config.toml
num_attention_heads = 8
head_dim = 32
vocab_size = 32000
init_std_down = 0.00645
batch_tokens = 131072
max_seq_len = 1024
train_tokens = 700900000
dataset = "wikipedia_en"
Each number is 50 + 12 x the weight over its row's rms, rounded and kept within 0 to 99. Layers, rows and columns count from 0. The size before them is the row's rms in percent of the matrix's.

# gate: layer 2 MLP gate, 1024x256, rms 0.235, rows 567-575, columns 0-255
# up: layer 2 MLP up, 1024x256, rms 0.243, rows 567-575, columns 0-255
# down: layer 2 MLP down (transposed), 1024x256, rms 0.217, rows 567-575, columns 0-255
gate567 095:59 22 57 48 45 61 42 56 53 67 40 46 32 58 49 55 50 93 54 53 53 49 50 57 63 48 29 61 32 48 31 18 33 42 52 51 59 57 39 64 67 43 39 48 44 68 56 39 50 52 39 59 34 37 41 89 47 68 70 41 60 42 54 57 42 48 49 51 66 37 60 59 54 57 58 45 46 56 59 58 47 45 34 56 73 49 58 50 42 46 53 75 62 52 54 65 54 49 39 61 35 39 38 47 59 55 43 60 62 36 66 33 51 58 50 62 38 63 26 46 42 38 50 57 49 59 34 46 36 39 56 52 43 48 47 54 62 39 35 61 45 50 41 62 48 68 54 46 57 53 52 53 52 35 42 44 64 41 64 37 71 45 39 58 47 66 51 58 51 50 54 47 90 58 51 53 42 41 57 34 34 34 59 73 61 43 69 62 30 59 61 45 70 24 18 37 69 49 32 53 42 40 53 52 45 47 62 64 42 35 53 60 62 53 34 61 30 42 68 73 56 72 66 53 47 36 38 52 56 43 45 35 35 48 69 73 44 61 54 41 67 47 60 52 46 25 51 55 56 35 47 51 45 38 46 29
up567 096:52 55 55 65 42 48 47 44 31 59 40 42 38 50 39 45 50 31 53 48 67 42 70 58 51 35 43 57 44 49 56 34 60 43 47 46 39 43 51 51 58 34 58 31 56 66 48 45 56 63 51 45 45 45 57 85 32 27 44 23 51 74 40 71 59 45 33 49 43 19 55 54 56 65 32 40 28 40 51 48 47 34 46 47 48 38 61 74 41 43 63 44 52 51 49 49 77 42 53 49 27 52 29 52 58 73 53 57 63 51 69 52 45 45 68 63 43 63 57 56 61 62 55 45 66 44 27 38 53 42 69 56 38 62 49 55 49 45 73 55 58 34 32 68 46 46 26 50 49 47 50 71 47 40 50 62 57 54 81 50 43 49 50 37 39 76 48 57 53 39 69 55 58 48 51 76 26 55 50 63 31 57 44 67 57 56 52 66 46 53 62 58 42 58 37 41 59 52 49 39 70 45 70 51 51 66 53 58 39 54 45 71 64 73 52 56 26 47 56 51 69 46 32 34 64 35 44 41 60 47 37 25 63 47 41 53 58 49 65 63 59 51 53 41 31 63 57 67 66 14 60 53 57 52 52 52
down567 102:58 55 47 52 49 67 31 43 52 67 30 41 45 62 60 45 31 62 51 40 74 38 56 41 48 57 60 48 47 56 57 20 61 61 38 41 74 63 43 49 53 37 49 33 48 43 43 67 67 64 48 74 51 38 76 60 33 43 71 58 43 47 41 57 46 52 43 61 45 47 46 26 33 59 52 37 63 45 39 56 75 68 37 38 49 49 50 36 41 47 56 73 48 73 45 33 54 48 33 70 20 53 66 41 49 63 44 48 67 35 73 58 30 66 58 37 56 50 54 43 66 62 55 65 50 63 49 46 61 51 50 63 50 69 60 38 53 54 54 62 35 46 55 60 52 53 57 79 45 55 61 36 43 50 58 48 40 48 38 53 53 58 56 38 67 64 32 43 57 69 78 37 59 40 63 26 45 60 48 43 23 42 51 41 71 45 51 58 50 36 56 53 46 55 44 36 41 45 54 45 26 42 55 41 45 39 68 63 37 36 42 53 31 63 53 49 54 81 61 58 55 59 57 46 41 63 32 67 37 52 41 34 51 45 68 33 52 63 37 64 47 65 57 31 17 61 37 56 51 41 55 33 44 50 48 37
gate568 108:47 49 56 32 27 57 43 69 61 62 39 49 44 61 62 62 44 45 56 25 41 58 60 69 39 38 55 53 38 62 44 36 51 49 46 43 61 52 27 59 63 59 57 51 51 55 43 52 48 69 20 47 57 50 63 71 52 50 20 54 65 71 57 50 46 66 49 48 41 50 45 52 70 46 57 49 55 63 47 62 56 49 40 49 46 49 56 48 55 37 43 60 67 56 46 54 43 45 31 50 80 56 32 49 40 37 85 59 34 28 36 26 49 31 48 32 53 68 27 36 56 36 57 40 41 42 39 77 45 43 49 49 60 54 60 55 42 47 47 49 48 55 65 33 54 31 51 32 71 67 60 59 52 47 37 42 30 71 50 60 66 60 62 43 52 55 56 56 44 71 38 61 79 17 64 58 60 50 49 33 62 55 40 44 66 38 54 53 48 55 35 52 40 58 53 51 55 41 36 52 62 38 43 55 52 67 52 60 46 34 45 55 60 32 47 53 69 73 48 31 46 45 48 50 22 66 31 37 54 43 39 55 55 49 53 52 31 64 78 57 33 59 37 51 47 24 58 72 64 58 53 62 42 49 36 63
up568 103:49 45 57 50 38 55 52 53 52 66 67 68 30 44 56 68 49 36 58 57 70 60 53 68 50 53 79 43 65 46 49 71 46 43 37 74 22 40 51 53 48 54 61 56 56 57 47 58 37 59 32 34 57 52 63 46 54 56 37 43 51 39 45 31 52 39 63 58 58 52 46 38 51 25 29 54 42 55 23 48 65 32 48 59 36 41 48 51 60 48 59 73 55 41 50 54 53 50 58 56 65 51 31 36 48 58 52 58 45 54 42 37 54 34 59 56 63 49 38 60 51 66 62 26 53 56 36 43 47 73 50 56 52 44 53 46 33 35 67 51 59 42 50 47 57 69 64 32 79 31 57 44 56 45 42 52 51 49 53 48 66 65 54 46 69 47 34 46 48 42 43 46 42 46 56 66 67 49 45 66 34 36 37 52 13 67 71 62 39 52 52 43 64 49 65 38 67 47 53 43 54 40 73 59 65 36 69 49 42 51 65 50 46 64 40 37 56 62 50 32 71 61 54 53 52 66 33 60 43 41 55 31 76 05 36 63 59 46 40 61 49 49 62 71 48 43 47 50 68 59 83 62 34 48 47 48
down568 097:47 36 47 42 37 49 49 27 50 43 43 36 39 58 37 46 38 36 53 57 46 53 44 62 33 47 38 62 47 43 44 39 51 67 73 40 64 63 49 62 42 57 61 35 54 34 40 42 72 69 83 67 48 57 26 57 37 25 55 58 53 51 38 48 36 59 36 42 58 46 53 42 58 50 41 44 62 40 43 66 69 42 56 46 69 45 34 60 60 58 60 55 60 51 49 46 72 54 37 59 53 47 54 53 53 45 43 51 42 54 85 62 72 64 48 66 73 43 45 50 72 63 31 60 46 51 47 45 43 47 49 64 63 40 36 66 61 47 36 47 32 48 57 47 38 38 48 61 19 72 31 53 52 41 52 49 67 63 68 84 36 46 35 66 39 61 49 56 38 53 62 60 36 54 39 66 37 63 75 64 60 62 53 58 52 47 36 34 46 33 45 39 39 37 53 69 43 58 57 54 49 42 35 45 29 55 51 42 42 53 31 34 51 65 44 61 41 35 58 44 65 48 33 35 51 32 56 41 34 44 60 59 66 46 42 51 74 63 56 42 37 71 60 47 39 35 59 60 75 62 50 60 26 41 66 44
gate569 101:70 38 59 37 41 64 45 75 54 73 47 55 37 54 42 31 48 39 38 47 23 62 59 59 46 48 43 48 63 52 49 56 38 56 73 45 24 66 44 37 55 45 60 67 47 63 58 55 57 43 59 26 61 44 24 49 43 47 47 61 70 39 53 42 60 55 47 42 55 51 50 49 75 44 36 46 55 40 49 35 39 51 57 45 39 44 47 62 43 30 44 51 56 63 51 49 75 28 59 51 47 55 62 53 75 47 56 50 52 56 49 51 60 52 45 42 67 13 36 57 36 23 38 48 52 31 49 49 58 71 52 62 65 44 43 27 44 51 56 50 27 60 44 55 52 26 49 38 76 50 46 53 59 71 61 45 78 61 56 62 63 61 63 42 47 53 58 40 43 47 38 25 52 45 70 56 46 42 46 21 49 59 38 44 57 61 59 68 60 48 49 51 45 38 52 29 68 37 58 52 49 54 63 48 30 41 48 48 42 56 55 60 48 59 41 44 52 31 71 50 48 40 55 43 62 36 48 63 43 61 36 58 70 55 50 68 59 57 53 66 47 70 64 48 56 05 34 56 46 37 48 67 32 38 35 67
up569 107:64 51 51 63 58 56 36 46 58 31 45 46 64 44 60 45 57 58 56 54 48 66 44 39 44 55 25 34 81 54 58 29 52 31 41 60 49 56 45 54 60 70 32 70 58 49 56 85 48 47 47 64 62 59 67 55 47 44 48 41 49 46 41 30 57 48 44 46 51 38 55 62 47 52 57 51 58 28 29 38 51 59 42 54 65 28 49 39 50 46 46 51 68 19 67 37 60 51 49 89 33 48 52 49 48 63 57 58 44 55 29 72 55 60 51 86 73 52 44 57 39 50 43 35 43 47 33 44 57 47 53 54 72 38 49 75 47 28 49 41 45 63 37 58 58 28 35 42 57 52 52 61 54 71 47 56 63 56 51 71 73 30 37 53 53 59 61 62 52 68 74 31 42 36 45 42 46 47 58 34 51 63 38 52 56 57 38 49 50 50 53 38 65 41 55 49 54 62 66 50 63 49 48 39 24 40 52 53 56 45 60 56 54 54 54 52 57 81 65 52 50 48 59 58 30 55 46 67 52 64 66 59 42 71 35 43 56 51 49 55 52 75 62 61 51 29 44 38 45 59 61 34 22 55 37 68
down569 100:68 48 44 54 52 42 48 48 39 51 52 39 49 51 31 58 45 57 36 33 46 61 57 44 45 53 45 55 57 76 36 48 45 29 46 45 49 60 42 57 69 35 38 30 61 41 45 32 50 33 58 54 41 37 29 36 43 61 48 33 40 44 64 75 76 39 51 33 27 55 49 54 44 49 53 43 36 44 47 63 51 39 54 54 51 59 31 46 63 18 57 74 56 58 74 45 41 53 46 61 53 62 54 42 48 60 61 61 59 59 31 24 46 50 39 51 28 20 56 30 80 53 40 63 45 55 63 29 45 53 32 65 54 46 66 48 55 37 49 37 25 39 85 41 49 62 19 19 54 61 52 47 45 37 45 36 71 41 57 52 49 40 32 40 52 50 59 46 57 61 37 72 62 48 35 61 42 57 55 44 47 45 45 52 48 21 54 68 53 46 55 49 37 31 52 51 56 42 53 42 46 49 32 41 59 36 42 58 55 62 56 25 48 59 61 70 41 30 46 34 46 48 40 75 45 56 52 57 41 47 53 53 50 37 72 63 57 59 50 55 35 62 36 46 33 51 39 37 49 62 58 52 75 63 59 52
gate570 094:59 52 61 63 47 59 18 60 54 28 25 49 54 58 47 47 56 53 57 47 47 55 56 54 75 41 51 50 77 62 61 42 58 38 36 69 54 45 32 48 48 33 56 67 52 51 27 29 44 34 38 25 44 54 49 29 45 54 66 53 77 38 41 56 29 45 58 42 60 51 51 47 59 43 75 46 54 63 57 52 45 88 27 76 58 35 40 39 43 69 41 53 28 12 42 56 54 58 37 45 59 31 47 69 46 34 54 40 63 46 54 41 42 42 36 41 46 60 58 41 54 45 64 73 48 48 38 50 48 31 28 67 54 60 52 44 50 39 36 40 54 60 51 39 45 47 70 46 53 40 46 46 62 72 59 34 35 29 60 40 50 60 42 56 50 38 46 51 53 44 25 43 70 53 52 52 39 49 53 26 51 51 57 49 50 42 35 70 45 34 53 55 70 65 39 41 56 52 50 48 64 38 60 63 41 51 54 72 43 34 54 61 35 46 55 62 33 48 52 69 45 51 49 58 67 32 58 53 39 57 38 52 50 68 51 32 47 41 60 59 24 67 42 51 36 53 30 52 51 62 59 68 38 41 40 56
up570 095:37 47 50 46 54 38 69 52 52 54 45 51 38 47 61 38 46 47 39 58 44 62 37 42 64 53 43 56 36 74 43 39 62 72 50 45 39 52 53 59 43 77 52 45 32 43 51 53 23 67 37 66 58 50 60 68 47 61 31 49 20 50 53 32 58 59 45 57 55 46 48 59 37 46 45 64 69 62 49 51 57 42 47 30 63 40 55 40 38 59 55 81 86 57 40 56 73 35 64 81 38 59 57 61 57 66 37 53 66 47 51 55 55 60 36 40 53 49 68 73 55 53 57 42 45 57 45 55 42 75 59 41 39 34 47 59 56 60 44 82 56 76 63 52 61 40 39 55 53 61 58 41 65 45 30 54 66 44 39 49 52 36 55 40 42 65 41 63 51 45 40 46 53 49 31 52 40 49 34 52 46 69 47 43 49 42 48 51 57 80 50 75 36 43 53 60 46 62 35 52 61 60 54 65 54 54 50 29 60 58 62 51 54 45 34 22 55 60 24 26 50 54 38 52 52 61 33 28 51 38 61 69 37 57 50 68 63 39 64 80 31 55 44 44 62 52 45 54 40 33 55 31 44 59 39 42
down570 099:61 39 34 34 46 52 49 36 26 66 62 54 58 56 41 28 62 63 56 68 59 57 39 49 62 28 49 60 62 48 62 58 44 15 63 58 62 64 52 50 56 68 49 34 61 50 53 69 42 55 34 36 51 52 71 36 41 59 45 73 58 56 39 59 50 72 46 56 46 45 60 37 30 62 55 48 25 41 48 46 60 53 67 59 30 60 37 50 34 57 54 34 30 64 37 49 55 39 43 36 58 58 58 40 43 26 41 43 57 64 44 59 61 33 55 63 27 61 58 67 45 31 58 52 46 47 57 59 42 54 56 26 64 49 40 50 51 33 42 45 57 46 62 40 31 56 47 58 70 46 29 55 51 54 68 63 35 57 37 52 43 50 38 66 57 60 56 55 32 53 51 33 48 35 57 46 56 28 42 61 41 34 47 53 62 77 63 57 31 28 56 50 48 42 39 69 45 68 54 66 60 60 38 49 31 49 61 39 56 56 37 68 76 61 60 78 52 49 34 35 69 52 33 49 43 58 39 66 45 40 36 49 20 75 58 44 28 47 42 55 35 39 36 49 48 52 35 48 60 53 39 32 52 53 51 43
gate571 092:65 51 53 46 49 54 53 40 31 42 60 65 56 61 28 58 58 61 54 56 66 43 75 36 50 45 31 55 32 53 37 16 46 59 58 54 54 63 54 82 50 38 47 57 45 53 40 34 55 39 44 52 56 55 51 62 42 41 49 31 50 54 47 64 38 55 48 53 65 57 50 67 77 35 41 31 41 50 77 42 37 49 58 67 44 40 47 55 40 56 39 54 27 75 36 49 39 79 53 56 49 70 47 33 47 50 28 43 47 41 63 42 37 56 45 66 58 43 55 49 49 47 54 59 42 41 54 58 55 48 43 53 57 44 68 57 65 48 59 43 38 62 45 39 26 31 45 43 37 43 48 42 42 27 65 63 39 50 68 60 68 26 28 51 59 50 68 33 54 61 48 55 50 62 38 48 42 54 28 63 58 41 48 50 72 50 59 72 55 58 52 36 46 59 20 32 50 67 57 35 64 39 41 67 62 52 46 66 43 61 49 56 66 63 56 63 61 42 55 44 40 77 52 76 51 49 46 65 61 50 43 49 28 48 50 71 57 37 43 45 44 53 64 48 50 41 51 27 55 69 43 16 34 37 33 58
up571 089:31 66 59 44 57 45 68 39 44 52 47 52 36 55 55 44 61 60 51 53 58 49 39 53 52 61 41 56 59 45 72 46 54 77 73 58 47 54 44 34 56 41 40 96 67 70 51 46 39 48 65 49 46 60 54 39 45 38 42 67 45 25 45 63 56 65 56 57 31 45 52 57 51 40 69 66 57 37 26 58 58 59 59 21 66 81 45 36 56 54 73 75 51 38 49 55 45 49 41 67 46 36 52 43 77 50 48 26 46 47 46 56 44 54 49 26 66 36 51 56 54 53 57 47 37 55 47 49 37 52 58 49 68 66 41 53 26 35 49 21 54 62 40 38 57 46 52 48 44 49 84 46 53 53 54 59 65 46 37 39 44 49 44 60 58 62 52 50 35 59 50 34 41 58 53 50 66 44 64 39 41 42 58 74 70 59 48 34 50 45 54 52 58 36 60 56 30 41 61 45 64 53 53 42 38 45 54 45 52 53 50 61 54 56 40 51 29 36 36 66 64 52 44 36 41 74 26 41 42 67 67 47 51 37 73 12 39 36 61 47 38 57 57 61 55 40 32 63 48 45 58 59 62 60 59 38
down571 099:52 60 54 36 60 49 60 63 41 48 63 37 26 44 60 23 40 59 52 52 42 41 39 46 51 57 50 50 39 63 17 53 47 63 26 46 39 41 53 32 72 73 61 45 42 32 61 44 62 44 48 44 25 58 57 31 44 47 43 47 57 48 55 52 42 39 57 47 43 44 56 72 46 54 43 43 48 53 52 74 45 47 72 35 38 50 51 62 66 43 40 36 67 45 57 43 49 71 52 54 44 27 53 78 65 43 36 42 51 34 49 35 68 63 52 58 23 51 32 58 45 49 40 35 57 65 36 44 46 63 63 54 58 51 63 54 45 46 55 62 51 55 69 52 23 57 48 39 50 71 54 53 54 26 53 41 53 38 50 58 38 75 63 51 43 43 58 51 50 48 59 53 40 61 71 31 49 59 53 33 60 61 51 70 40 57 62 56 71 53 38 45 50 70 45 51 65 47 51 41 41 34 44 64 65 42 38 67 68 53 36 35 54 44 57 46 46 73 45 43 65 56 48 02 52 52 52 55 61 54 35 39 60 60 52 68 46 49 29 82 56 53 56 55 20 50 42 36 44 62 52 42 49 78 64 41
gate572 099:45 55 45 87 53 67 44 43 38 45 62 63 42 64 40 41 60 48 28 61 49 53 45 45 63 33 40 36 43 55 63 62 62 42 61 32 48 32 47 40 54 50 48 71 41 72 51 34 40 31 40 61 41 51 42 64 54 55 50 51 50 39 55 61 34 43 76 52 60 58 62 35 54 66 71 48 41 42 50 57 44 49 36 45 37 51 38 47 32 29 54 53 58 68 61 52 62 33 41 55 43 53 37 32 52 53 55 31 57 50 55 39 62 68 78 76 51 60 41 59 48 26 68 50 40 52 45 60 58 43 39 58 42 40 49 63 40 53 22 48 34 49 60 61 38 48 42 43 65 52 59 78 54 78 41 54 23 45 50 55 57 40 70 39 52 66 67 45 46 49 47 49 24 46 57 38 59 49 54 50 50 43 75 40 59 46 65 49 33 38 57 57 40 36 65 16 42 43 56 47 39 52 38 55 62 45 55 50 47 43 31 34 61 56 56 50 52 77 55 51 41 32 57 64 51 61 25 40 38 81 46 58 55 45 53 21 43 87 53 58 50 36 57 44 42 65 70 55 55 50 52 38 40 60 54 55
up572 086:65 37 59 72 52 70 70 36 43 50 42 50 45 50 43 60 57 54 32 58 41 50 46 43 54 17 38 38 48 56 46 62 61 55 63 36 56 51 40 65 49 66 54 33 39 49 27 40 59 34 44 37 28 47 57 39 55 35 63 54 48 43 20 33 44 53 56 51 71 60 52 39 36 49 54 38 20 38 50 52 44 47 50 44 54 55 59 43 59 35 39 45 49 56 52 58 40 58 43 37 74 77 38 48 62 55 59 49 44 34 30 34 47 62 53 65 61 43 51 45 35 72 46 61 59 50 54 41 74 27 31 47 62 59 60 56 43 54 33 67 57 39 44 38 55 44 50 51 31 31 61 42 48 44 60 63 44 27 53 56 57 37 65 27 53 43 52 44 53 62 40 47 20 68 61 43 30 63 62 59 41 73 39 72 59 45 57 66 63 42 51 52 41 40 53 28 52 58 51 48 49 53 43 48 25 63 66 56 67 31 33 48 59 43 37 63 38 23 37 42 52 58 42 23 50 44 56 44 61 55 39 47 73 46 42 40 64 64 50 62 40 54 84 56 51 64 58 39 32 67 57 47 59 67 56 59
down572 101:41 57 35 51 59 50 32 48 54 63 42 76 52 62 57 67 57 39 44 56 33 43 45 51 58 46 52 43 59 43 41 38 42 45 59 56 69 68 55 51 63 60 48 47 56 51 57 49 36 29 62 50 40 32 57 20 34 62 43 51 66 72 52 59 53 56 61 28 45 60 51 22 61 41 86 40 79 72 41 49 50 54 46 64 50 56 38 37 37 42 62 56 57 41 57 64 46 41 39 56 29 24 61 44 68 49 50 63 25 47 38 56 59 38 50 76 81 45 46 34 80 60 57 49 45 55 38 46 36 62 51 46 60 55 52 54 49 40 56 44 42 54 54 47 46 50 60 46 54 41 42 50 35 53 46 45 40 51 30 69 56 52 32 46 38 49 39 53 48 69 61 21 54 38 48 46 61 43 53 54 24 49 70 59 56 38 46 86 67 39 74 44 74 68 69 48 46 51 68 50 30 67 54 44 57 52 48 49 44 59 35 47 45 43 48 57 51 42 34 43 47 43 53 45 79 42 51 50 42 30 51 53 75 49 64 43 42 44 50 60 33 41 62 35 23 37 36 57 28 40 52 52 47 61 41 44
gate573 093:55 50 63 53 63 44 49 36 50 24 55 39 42 41 58 50 56 61 50 50 51 52 36 69 36 53 45 50 50 67 37 57 63 54 34 48 38 43 36 71 33 55 47 59 46 64 53 42 51 52 76 24 45 49 63 66 54 64 39 44 49 43 57 60 54 67 60 43 53 43 42 62 83 56 55 69 61 52 69 79 39 43 58 50 30 63 59 72 56 66 50 52 49 40 67 53 54 53 36 40 28 56 44 36 44 60 44 70 54 30 55 50 44 36 41 75 53 42 48 42 51 51 59 61 44 47 43 45 48 44 48 47 49 43 47 72 58 52 13 68 59 59 56 60 47 40 27 59 40 36 41 52 56 42 34 37 56 37 49 63 77 69 43 50 66 51 41 67 52 45 59 46 72 39 30 51 45 34 56 63 58 56 19 62 41 60 56 63 45 38 49 62 44 53 53 45 61 44 50 58 31 47 53 37 67 29 45 52 55 39 59 67 60 28 41 46 48 46 58 41 50 69 38 52 67 26 63 47 48 65 64 57 56 30 41 65 24 32 46 63 74 38 28 45 48 29 65 56 40 50 43 45 32 82 40 52
up573 093:49 57 51 37 50 55 54 50 43 31 42 65 46 69 53 59 52 42 90 46 43 49 43 13 59 44 46 48 50 52 43 37 48 47 53 68 25 46 44 62 66 43 53 54 39 33 38 45 59 47 52 53 46 49 48 61 40 63 31 43 35 27 64 37 88 49 45 50 60 59 68 52 41 34 47 29 53 36 73 22 53 30 44 69 72 57 41 48 61 56 59 68 48 55 24 37 51 53 45 38 61 51 53 41 41 59 44 29 51 64 59 35 54 32 35 52 59 44 63 49 60 49 66 36 51 41 37 32 38 67 37 30 53 70 41 48 59 33 54 46 60 55 71 57 49 51 50 44 44 71 54 62 53 51 79 56 46 53 59 38 51 55 58 54 58 53 57 69 56 29 62 69 32 56 70 58 44 23 49 42 57 49 51 60 48 60 47 58 28 58 58 77 33 73 65 43 34 40 58 58 66 44 60 51 49 52 38 71 48 53 49 42 35 40 48 48 42 53 35 63 52 55 46 50 66 58 41 67 35 36 51 70 47 71 48 58 44 40 58 60 52 56 65 37 46 52 85 61 42 64 58 41 49 44 46 54
down573 101:57 35 26 66 52 38 47 59 27 61 33 32 30 55 57 49 52 71 55 51 47 46 59 55 51 40 48 44 64 28 45 36 47 51 65 56 53 57 50 39 35 42 46 52 68 37 67 51 45 72 55 53 60 52 40 26 61 45 36 49 61 39 36 32 63 37 37 53 29 49 53 37 49 42 47 64 43 49 53 64 50 53 53 52 55 47 51 60 32 42 66 34 44 48 72 61 40 50 65 55 28 47 40 72 39 54 67 47 60 28 74 56 19 57 50 62 42 55 39 59 42 49 61 40 50 45 49 40 41 71 76 43 39 42 69 46 46 39 39 49 55 57 60 52 45 50 50 42 58 68 48 53 60 42 33 37 47 52 75 70 44 60 51 35 61 53 74 61 31 62 51 47 56 55 35 65 50 57 53 58 47 44 41 62 49 51 53 66 49 43 39 32 25 71 72 55 60 48 41 42 39 49 42 54 38 44 28 38 46 56 47 45 58 55 75 60 46 52 42 35 29 44 63 44 45 27 70 96 65 64 57 59 44 81 45 57 36 40 63 20 44 50 43 52 37 52 45 57 48 52 58 46 74 66 48 53
gate574 100:52 62 48 61 27 57 37 64 49 59 37 58 45 69 72 51 62 57 32 62 77 49 58 69 66 40 61 39 40 44 49 50 62 56 61 57 47 72 35 36 44 37 63 47 54 67 71 71 46 54 43 64 39 38 39 51 58 62 54 48 59 59 56 50 48 44 37 72 56 37 50 64 52 32 28 51 26 39 42 31 55 42 29 38 40 53 53 47 48 55 49 40 75 58 56 47 48 44 59 63 30 33 59 56 63 38 53 67 60 48 44 58 49 34 33 39 60 60 48 46 47 53 47 58 56 62 53 57 38 38 49 35 50 52 50 30 55 47 45 35 42 48 45 60 52 36 67 36 42 68 59 36 53 49 48 66 61 51 62 64 31 39 54 17 55 52 90 55 50 39 67 61 31 71 56 34 52 77 28 74 60 34 43 50 44 32 58 64 48 48 37 54 57 38 64 48 74 52 48 51 21 62 32 34 45 51 66 42 48 49 52 36 39 49 67 45 40 53 48 44 55 69 84 36 50 42 58 50 64 48 36 52 71 49 36 41 43 71 46 62 64 59 56 49 46 63 40 42 41 56 66 27 46 46 50 58
up574 093:37 44 57 53 58 43 53 41 43 52 51 47 43 55 20 50 46 51 51 50 48 65 55 26 47 67 47 53 53 44 45 31 56 40 43 56 58 39 51 45 54 53 47 37 66 51 56 52 34 43 70 50 50 51 61 41 61 34 49 50 44 50 54 55 54 56 38 33 42 64 78 34 61 60 46 40 66 56 59 40 26 69 64 34 52 62 61 39 37 64 72 61 49 43 49 21 37 14 59 63 74 54 24 38 47 35 55 58 35 40 67 41 35 62 63 41 64 72 54 42 59 49 46 41 65 37 39 49 46 71 51 60 83 75 43 40 42 63 69 50 52 35 56 39 41 58 39 50 51 45 64 53 54 66 59 34 60 50 44 28 46 43 66 52 45 50 44 38 54 32 49 48 57 39 47 47 42 40 49 38 69 44 28 61 42 57 44 18 56 71 57 32 42 69 24 39 53 42 42 33 63 48 61 46 43 46 33 52 66 51 47 45 40 61 41 51 57 50 53 51 28 72 27 58 57 63 32 41 32 56 35 55 43 24 46 59 44 76 53 48 50 46 40 58 71 48 36 58 64 37 51 47 66 78 51 44
down574 108:32 47 46 63 56 60 58 51 66 31 48 56 45 59 54 54 62 46 48 53 39 57 53 54 59 45 46 39 51 59 73 51 32 35 44 43 64 48 53 56 51 60 49 56 65 59 36 49 61 23 44 16 43 55 56 48 64 37 65 56 50 57 54 65 36 50 47 81 56 32 53 61 44 60 43 36 28 61 46 63 47 49 43 62 61 59 41 50 39 48 44 50 63 50 60 56 36 35 41 41 34 61 52 48 50 68 49 41 49 36 57 44 57 40 48 57 55 73 52 49 53 22 59 64 66 43 58 58 64 73 57 45 52 54 52 65 51 47 53 42 22 51 40 50 31 33 61 66 41 46 50 43 47 62 47 52 45 65 79 29 62 37 48 49 47 59 55 65 65 38 56 59 53 50 19 45 57 36 51 54 44 69 49 63 20 56 49 50 55 41 62 37 56 97 37 62 53 55 55 45 59 30 45 37 61 37 34 53 38 67 61 51 49 39 34 56 71 55 60 75 34 51 31 51 62 57 58 44 37 33 45 52 51 40 27 66 53 54 38 34 61 55 48 63 59 42 42 60 68 31 51 49 39 59 54 97
gate575 107:36 63 63 38 70 35 61 49 54 52 43 47 45 38 49 51 63 43 52 48 49 67 56 41 54 55 48 85 46 56 51 55 54 40 48 42 60 52 32 32 30 59 51 66 44 45 54 45 63 60 54 33 39 56 39 31 58 52 25 54 42 44 38 52 48 43 36 36 58 48 51 62 45 39 66 77 57 63 19 51 62 79 56 37 54 48 70 71 54 38 51 51 52 52 69 51 44 56 44 50 49 55 35 51 48 41 56 55 40 41 50 53 43 39 26 43 38 48 65 41 57 30 57 50 47 44 52 70 53 54 34 32 66 56 40 57 54 57 25 11 47 48 62 39 60 45 55 53 34 57 40 62 52 59 37 48 56 46 43 51 56 58 53 47 73 63 68 78 44 35 50 41 65 43 58 71 63 80 61 41 41 44 52 53 67 50 68 49 49 68 77 37 31 53 29 46 57 41 34 61 49 59 49 27 52 57 55 38 55 64 56 81 45 61 59 57 55 44 51 50 59 47 42 74 46 39 44 42 43 29 27 33 69 53 59 20 59 39 47 70 57 70 60 59 44 67 49 35 38 52 39 57 52 42 73 51
up575 101:27 62 60 45 58 50 35 57 43 61 45 28 61 65 52 53 50 36 18 59 58 62 53 50 57 62 48 64 57 47 44 46 46 52 37 65 57 51 49 34 51 55 43 47 57 56 48 61 73 33 52 42 39 65 41 39 58 59 51 63 43 28 35 55 53 34 53 42 53 70 41 64 43 65 56 56 41 51 32 33 41 65 50 52 50 53 59 83 59 60 67 37 21 80 46 32 67 46 57 54 42 59 30 74 55 42 52 50 46 47 35 59 58 61 34 44 36 47 68 49 49 49 64 50 67 38 54 57 49 69 25 43 58 72 40 62 50 59 51 34 15 38 43 45 51 48 69 50 40 48 24 65 56 39 60 70 40 37 51 43 55 68 48 50 66 70 59 50 69 48 45 61 57 38 53 62 50 71 48 50 67 57 36 37 60 53 59 41 42 54 57 40 16 60 42 43 51 50 61 55 56 62 41 15 44 38 49 77 52 62 53 73 49 51 47 49 68 43 49 44 68 54 42 56 50 56 52 74 53 52 51 39 50 37 65 59 66 48 60 47 41 51 64 35 47 59 51 20 36 51 56 73 45 48 63 38
down575 103:39 70 47 60 39 16 50 50 58 51 41 40 46 66 54 56 65 29 47 47 69 56 41 44 61 54 34 46 46 74 46 49 66 55 48 37 58 49 51 48 63 53 51 52 52 35 55 47 44 50 52 41 26 46 58 25 45 52 44 36 61 56 43 49 60 64 58 66 63 49 54 64 36 36 50 54 55 54 60 54 40 39 34 43 37 54 38 58 43 57 19 48 33 35 55 65 59 27 67 41 72 34 39 51 48 09 37 70 50 81 49 49 33 44 72 60 42 43 56 39 71 58 63 33 33 38 40 37 27 65 48 51 69 34 35 70 54 45 40 27 65 49 41 41 35 33 34 69 51 47 45 66 55 60 55 54 56 49 69 43 52 42 45 47 62 66 46 30 54 41 24 48 51 58 50 46 47 55 44 53 28 28 65 46 56 39 44 63 54 32 67 60 44 46 55 47 57 47 45 45 65 61 34 36 52 29 57 56 50 25 40 59 56 50 43 63 37 35 33 57 38 57 41 45 61 52 55 54 58 40 52 42 36 65 31 63 54 43 50 79 22 57 53 42 59 50 45 49 47 36 74 59 55 47 52 60